Weights of a small transformer language model.
Training: a variant of Muon for these matrices, 326M tokens, 9940 steps.
Each number is 128 + 24 x the weight over its row's rms, rounded and kept within 0 to 255. Layers, rows and columns count from 0. Numbers have three digits each. The size before them is the row's rms in percent of the matrix's.

# up: layer 3 MLP up, 640x160, rms 0.33, rows 340-421, columns 0-79
# down: layer 3 MLP down (transposed), 640x160, rms 0.133, rows 340-420, columns 0-79
up340 096:096137135143147179117146129107104122127133133136101175114162168129119097123113142143104115110108103080104146107116122113107118093120111127123107088132123107159116100116130153104109114106116134133122115145117114135152113122131107142100091158
down340 104:135125155133109098139138129133085142124092126139144106140148161156136134108123141109110180154117095113113151108080106102125173134108140133133138126098120123095156138138115118103159143100126131166139113076130167133138116121109078103093088074
up341 098:106135205150116166098148143125142106153138142116147159092164128148153081113139162136117124126132137122148132148123120139126141122082128123119116109143138116112120104118141143134112074120094128139169125110108110129150131079164095171194149147
down341 085:171078120145129106130128121151157132121099164095115145106140116095125121125061138103115109124149118221142111145127115133135127144134157131133129099140117117134112155136121162159139122131070093121136152107074116127106112135128102122122107124
up342 099:109150140077126143119081165133115146143146099094116123121143124156111173090158094166111140137155155159141175111143092121149138117156118140139153158150152126118107146150130117142134087165095102175127143140119131133135166121114167102122106106
down342 103:119131111115101114140149161140091152139120059103149107159147126154120114127122149135111168156133123107111097125110168126146132152133143124155173126131119139099095180123130158126136146107125121146120100125118129142136146139117168109139152089
up343 094:111128110153171156127146142131175129158164109120090133124100122132119141176124144144135123147145123161095122130155125131142143144134113105132088101174168126131161139157089143153134132102115126088120163104128127081097185156104156173094137163
down343 095:139127162138149096138101081120129115107120117153118165138086155105183165104134119147110111159129158125176128104101158133120095132158106121102130123098081109130112116155111112127093110130128130137119074141122097139124120099133069140133110131
up344 097:109128142099136097145178161115123164180096111111127140078149145111138131140124130167119107137136096160103146127132178139145169160118113096128103134092133130129068117121103101159132141119103127113146105121121152142133162141161125110126127134
down344 130:159143110082172117168151110147135134113152134146100103070117144095177145129119142119112114149127170141102133102145137150124131161088095126128117142080146143126108139142086111120144128150095115093138149137105092161174172174157120131115102086
up345 100:131125149066150123145152129110149131145129143096158130143129093105089119122157136149110162118132107099159147113130131143095168097101139152136125185143136136137095130159137127134092099127147120167124162186165145137133104130106145086131114141
down345 103:115156110137147156106129092098147071160129108104087136109132099132136148163087153138112193132096150144142137122107177129114088116153072153103156089083095146172181160143122171141153146115151102086106139092085108128150147142145113144166158106
up346 110:120134157131192168102127116092144149126159112166121159150143094136153097121109108132125149107158089105135106116103132124105143135173111182125117086160110115078147164119140164150136142131115165105094146114130132090112154099107113141153171144
down346 108:117084117163150120153133172100124154164128190141123127156177108170108148100137135158139120127115108132131151118113067134109113107123169195129115140164121133161118141141146085129133132112155136125100140159130159131145120145120096089101120109
up347 095:095131137103105167135149098179119133161073120165064165121067089112130120149104132174141150147113138123171110176138132111120123111137152154133158153153121127126132122129169086109118111151105113137137094150117157125127073151132146073169147142
down347 114:104145083111127162090157095148116107081112145141102074088102125115126164100114139138144141155088104115136106097090141091129130162140080142149142134099060129093087138116170134122135135134105106152157135115148107139097106124138152141146176137
up348 102:097118140133117119116081153114118119124162118145136150152072165083101104091103121145118125104067155164116151128121149117097109144106153158076115141113127118134111113139155122114097093146130144140149111149180122094123147106116169106123182078
down348 098:156119145127127123157136162186154122121159163128138122156166117122129161130080115055135136138122128131095155155131112125169111114103141126149147150101156127161154117159105157168147094091142112110103123142142101102104163116134071071133103133
up349 100:157145137139102157120103153145119168137127121151149132160095203152165119121090129113139159090135130105132142093116127115131122121151127121099160145144155140136129134091138140091139186121131119117104145156101110155106199152154143107168104139
down349 102:134127168154126161118087132144118123115174119144116167102157153132088150137141125104128085146133089117161097137117140162126113107160080152140111130133133135106170145133163130116108138143141147115104117108112167118152174172090070129137132108
up350 100:090101146074114103126107119131144165164121083087121143120133143161110125145130140108129165130114132137149106143150116105139130134079159143059149145118138083115179116142093095139101107093124152182124103158128124114143149123128133102099115147
down350 090:151112113072144165081108099095138076119139145144128128122161105099098146107098145114117128165101159142137124135122111136123101136181110100164119116149171113127174131159128127129130182125109145154091127104126122170118080103140132143131135115
up351 094:135160124154108155114149111160084153166117201189129139136111100123139105128141143098136145153127117150122089086126104123110123106109096134102120113134121111118102150107097137149156104104146102140125134122133130123111101103099140093120097127
down351 097:124166115089106123143109116097109124092118138163158123090100124135078112189123131135128142116101156098107191116158141163151134164123146157120133135089096145140122124135111139123137158174121133115087114101090162160147144135091114175118141144
up352 093:131163107180114121094130119156134147145099125124154131142159135135134117090138110155070108167103112162102121167089142186123149131071073136124111154142167144101109133125150149141083144150138125110193090080135126081085126155147134141155142150
down352 097:108119176097125127118130064128106099136117106145088144098136108102158117131072171112102179097110108133159134105136155134132084161119137114083140086120100119127115135130133115107117181150138123139117135121112105133158133078142170166134164124
up353 098:134147094111140139108125133146097120145162094108131113166079159167079126132097133119147103127136158095123160116148051095149135115087148127123135127126137153113120111099097148153116131133133140168160111120138190113122154144124151119125176147
down353 104:110119131124063176105155118100103148127104139168110116155155103116130138123106133123153135130117115105102121147103101125105071112138136098162131130136062129124156086137107143168119128098134134136162122115145107099135097168147084163128123166
up354 090:116127144126152114103106150081125144174120098104106144112174116111132119167113118157131124117151108152092133168151123161168136110167116148160097132150144139094123122123089177134119121079138127126131127117132162125158183112129158126116107095
down354 115:147115082121130119166140138111106090158102132122109110112119142133117141118120114066153150090060085108109136120141158138120132138141121187121169153157158135115106141152110162149130149116098136176103142110134149211141134126150140143101147108
up355 100:141128107149162135078113138138099134098118089123110121120129125148094142123160161112122136186119109165148124127134142079162171118139114117140115141099147148131157153149142082106127126145172125126132136170135110143072064179104161135131097112
down355 104:156103132134105094097148080137106156094106128138092147139173176072079153096160135122116151148117154112183147147098114150167142107165116160124148104127120173138151149124142110092126173155162155141144164103142115127164127111125097120121114123
up356 106:171137114186138148176105141154118130167120144126123094153145114107135111097103132110151176100101108132112129157096136136131147130129076146126115116118159125121118105105124131123132102160128151163173121122102105105094121171138147132130111180
down356 114:177137100131122078139090130137124121150119103139116104103131124137141139185112140127128100111067098123107156120133160123114093098122118105167124143133117122105111160147161132135131124130113087208112126101088119146118107147173125112144119115
up357 101:101121137111109158125115131111149144133110124165112140098109182133079147128092131116127139128131124163134112103098090108140135140093115121124102092150117096146162121144098131117151086112129141122168102099139131132128110108159142073126157091
down357 097:120102128111141076175148091132115116118132152172121151155137119136120117151136091147139116093107125119091139148170140156105116105129118116131123118095101131126122173139130114141134110130115144152124152149168115126126161128125137156092062116
up358 097:131144133120103145103124154117116132152116118110113126128094155116125146143146164137172140108132109126134104149161148103157105128109127146092126122127056137123144110141136135087171116171105104134138146112111094105124183104099109126190072130
down358 104:130129153141118121107099125116121117116100123131156130107097101089130180136132149094122143100131147135147173117136120143134102162164179114125117137139097111066089161113105144110124187171087165107107189068130129152158139130170142100111106172
up359 103:095154134144126164106100109128108108154085129141100122167168109166136076152104158132151125123071115157128114118169135121112144124108144097128160101142166172106147088130124104114129157147147108100155121157177117128132137161192132084131102148
down359 100:106092128135089135160126100102116134110130120117129153090158129096164123113091126156113103111089092120110197161148095133112108139109116141091114163126103132144156156131121107160148118092157114132083115161135138171180166177127108128132108119
up360 089:144128121143073141143193137148135121155114104114143141102114121074085132155147128098176111070120133134143097124131105147134166120098136091128126145122111152113147140072122126118093145145113117144143074109146127143156149174143133126070133156
down360 096:170170107118108129148115170119117126149108138130151112095082060143115120095120161176117122101127116080067115115118156170154128150159135123114127124128114150126138106136135144140101144108094130125110121139123121114132144138123110122093103129
up361 100:132150123156127130152127121106115159174143127161140108151114135081122120109131085118160120105107136108128166151127130097168118084110139079098127150117139123104130138114133123161152092075117177138167109102164129116107098203117154174090075128
down361 099:095122152146146113089130102101143143133153106121151129113159156151152126165119123105133143128099132056145140129160155137114148149123159146145151175150103116134135136107098119099164130131097156188121172121109115140103144156122130155144166110
up362 096:185150162129080163105149117154079139145175129154131163165103157104134125116116129144145100130116145097082140123117100110115148130146141135099141109114170135131122112122184103112124120149163135176152073139143175119143130151136157131153094130
down362 094:140120100116172123182114110119116108095118115124087110115147104159140155131151113118105142156131114164136146126112106149116139162146124181111118152119105147126071101150100109117093138131106116122098176095157183111120120135103132099160159062
up363 104:091129135141142151142110132151117144110128122141111139141125161131105118128146117169127119131172126112115136128187102088159119119070137129125153123100141124103129114161131154146146089159104116151131119157155144145121160102159190090158095158
down363 106:097113110106142171135113162083172133131093121142086098134102107121140125132165121127133138076164132159110091098106091146141127107120110134138124118126172132111090129111155107123127142131150114097156085143141122157109134106175157120150150116
up364 086:113154109146108114112128143132081168124125138157126088135119081187136130067173101128174139171120124141126124119123114169132150082087115163114148168115105153177138113145115107132137105132127084069099101153132111145112149137090115087128125105
down364 100:122067119135089095161126137149134168138126148143135121121153128154136108108158108148091098105132100113113155071050128159122115152129083148125135081142109134135107158128123169142129177138178082104119119119141115133165144133110171159110130095
up365 099:102127154152123156150127099157150119147120144154094138096134091129118103181103108132125108128095121148120094148097097106166089156150163091137119087124114078155131128133125132154121135126132113123138137174136138121132164096172090112130159102
down365 103:108157179107161123079074122091095109120151135140085127147143129057129133104096138114094132110126139161156156148162147177096136136126125125088124133128152125124131165110160119150124126141141170130145074069122147133134104164139102130120147141
up366 099:126124115148151093149129135153134118113122121115115176139135132119134145132144100122142129130174160152122163143106085114152180125114109135133092162148134145145106143140119129118155128099149132157128134131169140155142135152147102118129145187
down366 087:154125166147113111128164159174123126176123125134117098138109158115133086121064125187155091102126129133127128115146174159117111138095117091126113108129159095166167122049078112121099164166152112124115116101149143113160150151147171102090151112
up367 109:118125145125127110094108132122064130102109119143150116132117153149085094105112110163161138095155095114131148188109131098100125150100134089088068115120152146102149105126099120132163122140151162148127139159122142129132121118145164147118145104
down367 101:148125107126115135158132143139105111125130160192145129155106135110140110109120116121133139133161142115105119161106113115082173106097114096113099158188138123138064112135146133072103126153109124164105128148146150153111163066137147157164117146
up368 100:116087070115113143140144140152143096094148123081131141098102173101131130138125109135107141159137127102179123143130129114179138123078179059133149136081168106121129139135126152120071117121136105124109092132095168122148128133158139123119114135
down368 102:123114105126098149104149116146125168166116112094136126151121135087101147132143126121090118129122083123118138129162103164076108152130161165137122079138125120113126125139132144132122144160120148145121150113118134097095144118138151109112147140
up369 100:085155151115103116129191147092097162137126082134095134126154129120098063137144157129146158105096087130116102095184131144152167116122129157098124114148141149157116114136148143142125068137144135093139097108116094146153058149098128116115148096
down369 094:111144100078127119173144158104110126118148139156093150166132103146065138151146105146106102111098099088102121121180150104122134128093094124132164121100147169158108112139079103142115166156144099142106111083100085111165105147101137126112095144
up370 093:126151132123127113123165144087117137117140109127131120148148176159096119072141157109142104137108132081135124125119089150119092100121146109083130122097128087148152140143129106147099120138113136115167156143142111147147093166109113055139109105
down370 103:095121118123121110160179179112173154128107098141124156125149123130171132149120132077140167104101107109110147054127152129138178132131118148145163151151112147146150138119102153113148127167105127146134119099121095158113120135119115118156122153
up371 098:171145138166164121141153143170079162150144097124131120130105153141152156100105121104126136138148154135111156116163071115108140085138116129152096105111159060129125145113138138112133115124147113130158098157152145110138140174149097154186126127
down371 112:150148102114120129140103113115109112083129136129098112158127161118097159146127134115113101114135188074115142140141151152115128159128117124135083168116133166130139160141109127147127125119119123134129136128096118110148137086089140125127160107
up372 104:112121129108155122105153140115116135133115114117125116138110138130090094132139184136110124144150143154152121124136140075156148141132077122125136130124128112138121181172149108108191126096145129124103127109118143103133104132124101102151096130
down372 102:106182103128142123127116113106133087109143119093141142150119174149135153120109131132144111159124194163174120114127134155091091142103131097149144114132122150160111154154155117129156126107139147126143133135110129142105147136131075144124144117
up373 099:092155118130145132151108131079128119108125105140089162153161148108077091120128159203124117073107132106138153096140122137132114144135114110122134126146111140175160126114100166084157096139136125147148136143108142170100139119130106122114105150
down373 094:112097124112126101153115090171125130129134126118158141158082127150145118117146080178135105214137115132146109113136126108161101090071103146122145130087115154128110134101105129125130110149130142078112112171112129109149103115125136145128139132
up374 098:117116143182125131108169116130137142150067162130158140165147145114100107149122152127127085094103116133122146115109133110108112122112140150172122164156103121152083121101126106104090124112123124118157159117145108122128156130135145113168116152
down374 092:129090093112138143110180136104131120129120145154125100077117120124131133158169151126133109141155177156129117123129201123135143127118168133122143131158154078118074125102146170120105136135110087125089127094121130159089129125126112125131146115
up375 104:132160095177116118103109128103118187106113155098129167118066136082124132106119136110090153121201135155138118096145107087095103109148107138201092119125103131193104125115107122124131110135119146144114149129170116088163119103075127109149106131
down375 093:127133114157147137103135120118116106101116182127140148142118153087139094129084141114060129115108183166116162146132119184129113122119170106099145173111094094117119132164155088098132137153142116110134128101150120154125133131150117130097150149
up376 099:138129154095164135150150110078171140145132123124103152148140151114139102134146072164147147137149117124131127144116120119132125111107127176077122075139101082149105167152143143131095102119078107140140075111149126131101093161126088146145168140
down376 117:153159117154103141115121145101118136118120160135131096072154111168159110113138084151140145126110153134143141137144095110095139106157147167082164154135129131142154157181142132151161103096089121170145130107131114127139159154099147128188107122
up377 091:118135158148101149122148108104147138121153118146132108142097167132130096130164086104107109092147140152143066166148150104164142134123114156138089100160146126104146130187130139130153116141169134159136151189158086121102154107118099119135182077
down377 096:163153141136117090156152119115131090120089098132124068102122089119114119138184103163087142120132128130142158155075162161151151090112125114135144067090152110119146165102108152158149096123135147118080134121143124144121172122155170132116158084
up378 095:110160165131092156140126155086137113112139129128136104123154124098124141116130135154147145118150099114134133169147133104151153081130158114109117101131151125146146129081167138111145144109122136069111127135121151140147127184165118118117136134
down378 092:126070109123156128136137134126152116096156165129110144087113101128135112101116139110126113116147131140104168131119140114092135101097129149141166133164115134180114108113129141096114126137189141129120169074118157125166086124136140105116108118
up379 093:136150130159181078160099121115153161118138112152115128140076133116108135134149138110121111123187114181122132090140099117142146110096157154134105114135146111176112104141144152137096107139111108152107098131184090161087148140137146148123186126
down379 107:181103087133144096118131107149129133130132142153135125127182099114156119120142162161107121104102106109109099144105203176098169134136128131117168108147131141127124102126127115113126134101092131149141113097124095134139137146115137113095172164
up380 098:143142147185141134122155102088193108154130149140112125118169134166131106060141121124148183079084084119122140156139096135145141132156125140138128126114113122124109161150133111108132152143125136137128153166123127116115143134117129112109102150
down380 105:144148125143076142097100099148111119111153161161139120083179095127108155153109151123127107123110151152112099098099170136125071115122137117138131098143108154112102132098089142122131164147098127117147110125109142156144146091063127149161120119
up381 099:111103109149091132123153125123135110116094120137140098141162066100123128132147105144146127157130102114097171176110130122163138122115098106105141152125133146172091131143173181156142126139112163166158120148145090135142133138125125157102156171
down381 090:152096165147129123125138114124149204102112157094121143069142103114116144148160143156145111144142135126118126073128074130133140149148105146133159127123101144090164116121101125122143129091126091140125082117127129146169116107145144129087138116
up382 102:150111099095123154120117077113099112132115150127150110132151145185156173089160123134115144117130157121114127142140114121171110135153054149109087127120135128097117108118159134127124082155155123104077140130104123131095127146118120122087143098
down382 090:109140163130169148165141168145133112082093106131134105115131108109121111115139106175123117157093113121161123110147118123117159103091190176152117141151115140133141088159099147105109102167135139135146114153113155125151136125114139133139142120
up383 093:132149163157155144132091082122121132100167138140117149153110165142146118132172122100142095094107108112142135155075142158133133125118141140129122127158135131078151137130148096126123085112125124125123130115138132146127132143087144125094210117
down383 096:129101122158096149144173142118095132137093117146099099141133117117174109137165141123148160119112108139113169131064183155125128128159131126163096131120101178147156121142115143139164087122101101131100129150162135105187120130153106093150162129
up384 090:155115119145143115135103094145154144143100119139176111148066119114154135138151115161155110147123113190132119131128140143123124139100069150154130091158116151134105140095148112087111123139123120150095083151149112138096124117121161127158085174
down384 102:129160108107096121164153151162120149139140124112133098144123105131048110109138100143149123144109121122141093116100156150126153128146092147166185133119146127124221147147143116128082168148129135137094133105150144158156173145062128100123167113
up385 091:111122174159100129121149100117128152146150125131102135130109169119072156119142113121134093116129140141149157130143099121142114163114106115115178088167118147125117093125158129149150048098113105147096119110077140149102121136112085127106104144
down385 090:129144094092136107142140138165132117128166098127114142132160110083133140098116133088151129133058127119110137111118171146162115142154083145140124110140096116115099129148121129095162134150125124142123135131159140112103159124117154072193079114
up386 090:143092129188149137102153104081139082128138095163144133135135109143119098119149113118121122103087107159150150166134107101124160146132116091164107114120117084107142093119128108093168162078148135094124091151120121113109125142136138099148166122
down386 090:111137117117134188153114080122149136138109136108145120119136157153097122152110148127142130145156153124100105115089185151130127127111133170171152145128133161119085105110135159148120101125103163159075125112123126137156093121124094191109135143
up387 105:154142155105177110174141100143137113172143112105133138127098115136139115113125116084125146142106112114100140102100098130117116125135118114138079145159118118106143099155099126100109106146101145161104101163093098125138129096103123170098110139
down387 099:096132120122142153156143121129110122098153120084115120120104127161108115129127130123116168150136090143177115098128154162100164167101131123144142101127160164079091165140124144105116128114182137142127135107122154115118126141148139109161115123
up388 103:131119085111088089087120164151131116166092115104143153153136171136146090151104141123104130095147103158165120145153144117068142113091134119132139133117076152116118156090139150143132082097141154149141150109146159146124158157126131124148143117
down388 107:139132085078159147131088173113123104113129123115103134099114096146122091127135131070115130152127123120151135128079122124133155105142122155145089121177137090137094130146116112103177114122099150122121160123166148151111151108160119147144155092
up389 104:133126125134142141153111164161127141160115158092128131105129111194098104183147130142131109166154117079092144162093142154109168115078131152137114126121111105149150178114172092143130095161146163116111156112147125124124106134116115142145155142
down389 106:131085125173152159149134099151110137141144105081117173131090118162075131133138128130144124117150145153098131114139085119162136139167122107135140118106096176119132086140134110167138103152126140161111170142145147125083165110126148139135144139
up390 095:096146143130171122139119102146138125129106142085146141141110079156138149159105085115126143137156104112112136083098085107123170164127113088105127161136135109124161141133128163160110130131125127147114153124113164100187113154098120103139103139
down390 098:131196124176115108135138128150121120112086130106100126165131150141135139167142131140091135090119120170128136126100138131184119166148097147132137148112115104114149118140131066115116098125145138089084106086109097096128104188115128148113137106
up391 104:137110108122131166134147141173182188085098139120109156163114091118101091128122138104150117116130094123150138152109134076131080156154107087157143114111108127134141137132143120092134136137157138117100159133124152130164083164142126107129097108
down391 096:124117089131130140102145141170089134125059132122147178104118120120151144162138118146133110159129146129101110120112137137077108134150121128146149142146134116115145128105161108122164197133125091130105112095128114117090120130108149144104146111
up392 095:140128119153116138109143136044139145128131132115140127140144096129120160153119173132128097153124112165063109177144114121127107123122103114103131145102097147134107121154147105124105127105169137148106104097136140114147117127116157130153151141
down392 108:110118152127198109133139158106190144117131097099134133133074108080139074102118106116122114125159154119112148132148155112130140123131119165138117128151116111168118135087129139108152142175112095137110148116167083129160120188106157157105124075
up393 106:136096135134159106167085087176118143130151132106110102126107121180164135121119128127165123086113136157137172139140087089151136148096136179122134133154134151102101094117142145116128131098131093139127155156124096143113115121103149134169110151
down393 110:102155128156084135138120105093090102134142167165150160102121151177109155117092143114122094104153184160176132072141158131111138126105134148136138132126145131112140132127113096112125128104075100164121172105109125126110088102120107074100136158
up394 104:130120085108169181116120121140133090158096122135181110123116112169150111161120114094111102131132138134135121155147157134123146107124132131116130126082133111118124186126135149110122116122112126086137140124124096085098131147096107171121075111
down394 100:125112173140123135157090144088133141133127136127122138117105155112102063144120146189089117154160161146126112106116122096122119104127124164114120127157104139100114131153064130150113089090146175098150121127175121102102104122143171117102169124
up395 101:100128157099173107130131140118129153130136132176146159122166150121115143121108141106125132097178085119157119146118084165098143117141140098131116125131157118109173169140127156119104162152158173100168085126148129151093164146121124140105127172
down395 092:077094120086151091116146124171158173064189134149140141100138114145146120157137136105112132136113107137147132124153127171171129117122088134097150128132150131082130125130126158181147093140111140133134141126103155141106164110112098164154106118
up396 092:152169175109171169090122138139126115149149147128096138158122176146151141104096119126134128140092136152132146153167103162049131123123141114116104133122132149126149138113159084137134138117115133131136085085131165147125152170087158130108116113
down396 090:108106162158142102128124112137154124130080095166130106143161094161144095136108150100097178113121115096102159129120120137090148118161130105098137131084110126112131127137078139145100154098105156159077109122142132133139138127078168153120091124
up397 098:144181172134120119186155152139141123146134144126115133130141102162132109142080116150093149101131091148103127187097091140173163068119108102149072124133159150135107108133147098184120155126135115146124132121166133138098115108134137139127125154
down397 115:112086115138121100103173119093118119152123152148147132145144154099155146134126141122100159136115114152117119161140141119108168134113131136136130122152116108121140154082155104136114109166155111165098161148154145111124144093136159164121113143
up398 102:165119169140129121130152115071169161133103122119144153107087179131107132118164145147127122142125088133150106137159114159140121140127123100116109159088118125134107115153111148092134103106095133129124116124106109136053135106113133108135128138
down398 104:109108145147091112114128142077127130173136104125111128105151137110100153122079171119153132134074092132168137115124131116146107148171101115102134140134132133129159178136160118092114120111125157131155114101135141137125140130101132085103151115
up399 095:093141138127136149114114112162155118096093159115155106144118089087177092069171130148111119138152119158140108144105135159159125145158124085125106177114141151132095130133149141113131177135144128137116109148163066123131168094119144119163155125
down399 105:131101111132082100124081156125126148114085161139116128119156103160158121145102109111146116101117165157141145139096070153084113093165111134127143152163158131133119150103117124135121126165110108147151141101133129134124169109166156137136120145
up400 106:138170124162123138114123165151084146117115144124098180111153082148145121115119124113162110055166176166110121116124116130153109116123127118116134146091148069149147124076114155134096123116155154110123115119164118147140106139086119130136131128
down400 098:150092139105149156149108086149161151119125142128126127131108129141111143152143133148140124134124140118095154154133101135144078136169053120168097110109176118151152102124157124109136140176093106151114129094156112184155118152106149164115124086
up401 094:169096105128160149157120144082159146094153104193148153109099138136111158100129145161141099116103083133099152117149152128110115155100104140141082129154132131116165102107118159135146107110120143077125129116135123137132149133179135070162145185
down401 099:129147136144134087084156144165125100164145103178156114090126156128127105109149118152093131116121130121151127087071140160080083128109099162140153140136151137120094094165107128126151102099156144140125119122118130115140110092102156120109137157
up402 113:102077111139135138127141123152163146129145089087137146123110118087140196119148087153144121162139126147135134150152147080148134149135116126129124181094171062106135070155105111126097147119126162147091119120145161115148116140121102141168115124
down402 102:104151119114163106106090150138110093156140087120108163099104108090131138075102098126145098130126119099183149167167165170165153134100113128165104138149162103129159145115138149124119113170122122131142118142144128123124134092126141125156119125
up403 101:131136122119153126103076158106064174195129154132112108111103114153161139085144111125128145141131104159103097118131123126141107110116136165137123169127137135133121104099131148127136141135083127096148104105169111115101159140122065116100152126
down403 093:105100114062108144137128138150141098111089088112153150131145114067135125155115083099151114123138114162097141142155119110131116093107114131129122114119122153110094133115113069107169097104115067127121120140100133146150156171111172168138106153
up404 105:115141183106123129128120114152140134166095113094142115130147109141088136105092147162123150171130144086126154167124084124125111092146157127120115106145161139129124086076130132126120092107156079116165145104086098124172132137112135083115112130
down404 091:111125108061124095097168156134136098115129143120167132156102095130149109087049125142119157117121113122111170120157119114131140169102129117134120106140145133137124159123099121130138146084129157106141115122121150135187133103132112134130127133
up405 102:128120143099141119141127106121079110157151156151138092146152130102083131123150144072115100164112146115161114126093097142173144140104156145123141172108149131100143124121138107110133130129174152096143175139165163139119105116171108086142115123
down405 094:114147097168106168164110136161137149126095111109124119086139152089161174129117159101143151096120161181111128123146131125133130128120172125134111080145106142096134109158132101093116124120076136152090082109150108150081172086114116103121123159
up406 086:171161121139123097126171126091143135144122163138133145106136142108127097149112122142133127143127107080130126126143116151113124148105130146130105138126161122158143140100152145138132089134140139111157173104142113141107109137113131139119156178
down406 086:104144137118124109107091139153112112147155127074152200111102138106127117151146103136101146097096097155160148186136158091147141122167138120155139176129112100144110104142089100114145123126105170132142121129113140137144138161117070139133147120
up407 100:147108157063134119139104128147073116116157173137114138132104113121141164126159120133122136109153159152133078179113123134132140117181074116104109105127101099102139134115111130119124136125101102147098125123121132157068131166137143110120093134
down407 105:075164140144086125131112167167151088096146110080119112100160125140117151135147135125115131131114146137119158097161135140137123132108145150140103118144121081091159139164138163151155146090202139124139127099104082152118121105134130131105160108
up408 097:097125148115141114120143125181135104131108149140077107148146157146128166082104125094160169124125153108110123100151117110147116142115114182106125112046077141145150136123144140106138121121164151112138112128089157100098119148104099085130121133
down408 085:127137147128129120120139115114112140133104063178101112102151116123146127147100110148115112125161153131134131161091157144122140100144162140196093153165097122109106163153114134117098153089131144133128130183181106124131113110115129145149152183
up409 101:119137147176159135107101163134162109126119139164139116177096121129117128137096100121109144133102141123112144154114094137142119107124127126090136136121109141130121158141096095125137123131163113083147121153119124126102098130109173136143133166
down409 099:097129119168139134126122095137144113121137125120106077117128130116125169160134092136103081167162157139181086083159098135144126082120160161136111171123089117114140078099103135134146122119109137146116116109143143075093101144123130135109138178
up410 096:131108151118132163121096120096111135142083172094143150085155132167104105140108122076129107132128122123118130115113148087087149113134157143141118123158156061111151145124117128106077109154139138108121137125135099159135131158110121137144112152
down410 101:165149154120115136134128184146128123119121106133117137138145135157148106142121124123082081145082104111082128117110123136112145141102130165142128106152126130151092124162114129151097165135120146125128105158119187129121143141139139143145140155
up411 102:154178103140120159150138150129096118143097123143128126120122121139137103141106102096124158093148106166156104110139154127105120068104165113126109141166187124136185160066157153097150120140133151161116108083129126158161151130099127123132096142
down411 092:111109120104143108154130184122134147170133122160127148103118135128124109143131109140127118099107143143166113102149143135146145118171133187130118135117163118114143121136142145114121163123107118127112161121115134115111130125092151112099117102
up412 151:127144113076168151175069066122104156141174143091114107121117135145109123113127126116151141133137187161177130110139099096144126132095148115113142127127139089126105069121139136100124164134139103143138130138109124153111086145124092121139156155
down412 134:147163096088154116166077111078090150095169105116171122089137131138096159144130198116148132112135146175183139101123142128146109125101158139111156140125110125087112067144119104124118114135121127137143141152164138134123135150118100128145104144
up413 107:121145146119090134142149150135137114138139144142136125128120132158142120109144099168150054106123147195120124151142142140139089082110097128169134129139099074115143128137140112149108179136146180098112141144159157136142120116116095135107096174
down413 100:120156133107104123095146119122115115175106127135126142132102170118078091180149129097106133107112130145122154121156084098082114149163161158161158143162111131102112167122084113095123147117116135136127172110138120141128125131107139138147173084
up414 101:106148179159160091096125130065160129126120144136110143111177129135075124125134092122134111139150168091168103106092168153131131133103106105109118118136154154147156105127140124108124096174143097182112142125137115105143095124155120134133140191
down414 097:157125088149112138111085121132133130125121119142134127143126136153151139112136115118133152161138069091121155169106139160133134097126134145116153074132107130125113100141092058107121132049139140137147137105123130118116138092150100119119091127
up415 098:109092146096141109146152141069091123141111077108128137137148127128098181122138108101123121102154112120150130064172138130129141132135186181157137136123153100140111091151137159161150118130132150135099121159147156175084112125131131093089091128
down415 095:129117141120170117162170083113125130095114141142127154137163099125118157121160195122143138117117153125098138111123178130128149153141089090081131128134119117124145154173142119110148112102127122136149158103145124087169063146111145112194152113
up416 100:106137142100107141140089116132097139124112103151112143121115127144139134100113113132135113094181125087121135127144116080128121106084159160116124114105115122093114118113122134141110126135144151153118106139105114111134147135151110079169140125
down416 102:091120163104125151102161125122172127105138098159131074103131120108138129074124147100163114133138129107124094062103110126158139119110146101142080080136118110088162133120147165153145136129155122123149184123115126118078116131108115146142154128
up417 103:139174116155117071117139153130089112104110155136121130147159096139108139130123102131132140124147117102130123196153120161141144106106097142141103097108126118156082133114137102152110126100167151070125125135133129147132132099125126113096160145
down417 104:129112132069108153147143138140124122145126167126108161135130148154121088123171124122131112128150116091158110112120140133158129138202147138145161186099125123202156080160107149098131097130142172126131082133141110145162153121146156118149116116
up418 093:088150140158152164134075145138120118129145131149160117134185159154160138114129105095147158132108136139121130133114135143141143103129076115113141141114140113129166135148141108090126098116085158108115084161150147128125089129114147141148146124
down418 098:132121111126144153138136102136183124112107143112118095137136145139121156152133133120120119114127133135109142119114123143127122127164143154179108105123117177134126148154073081148114109107134103160098177128112170135122134110143148128106145116
up419 102:119142095140109162138116142118129112146089124145137151111128140138106097114108115148129180127153096137145123088188117112143127134154078065112141146122112058167179146157137149130116107146147147111133125149138153164148117146151127160109103119
down419 111:138140128107106096105099107131123129108105097071118091131160071051132159112144125119121112109120108110131159122117128163083112131138187117085139148158102145087146129105118143102151159159134183146103144121110114136154100110127120132115143120
up420 099:141107105142101156105120142134067077155117127118150137127123112103119158133108137151157081154125131130140154118148138100157139136138155171143125125072079111127113126131136128151137126127091143142188111129105191154120158132094087117114100143
down420 094:123135172122180142160086132127174154108132149153099120103099132127151151114160137129128140153135146110110111077128050108120115151113163153128157161129144137126131128184104106106110124114171119124130128126127090106093113143129136131158104091
up421 087:122105157139174131121068165153136134177108112140127159130106163103162125096140118143117156142145131122126101129109129123113123105138130138130141094103146112194118142139119144140142124094088125147131117158145148175074141140074131114097133139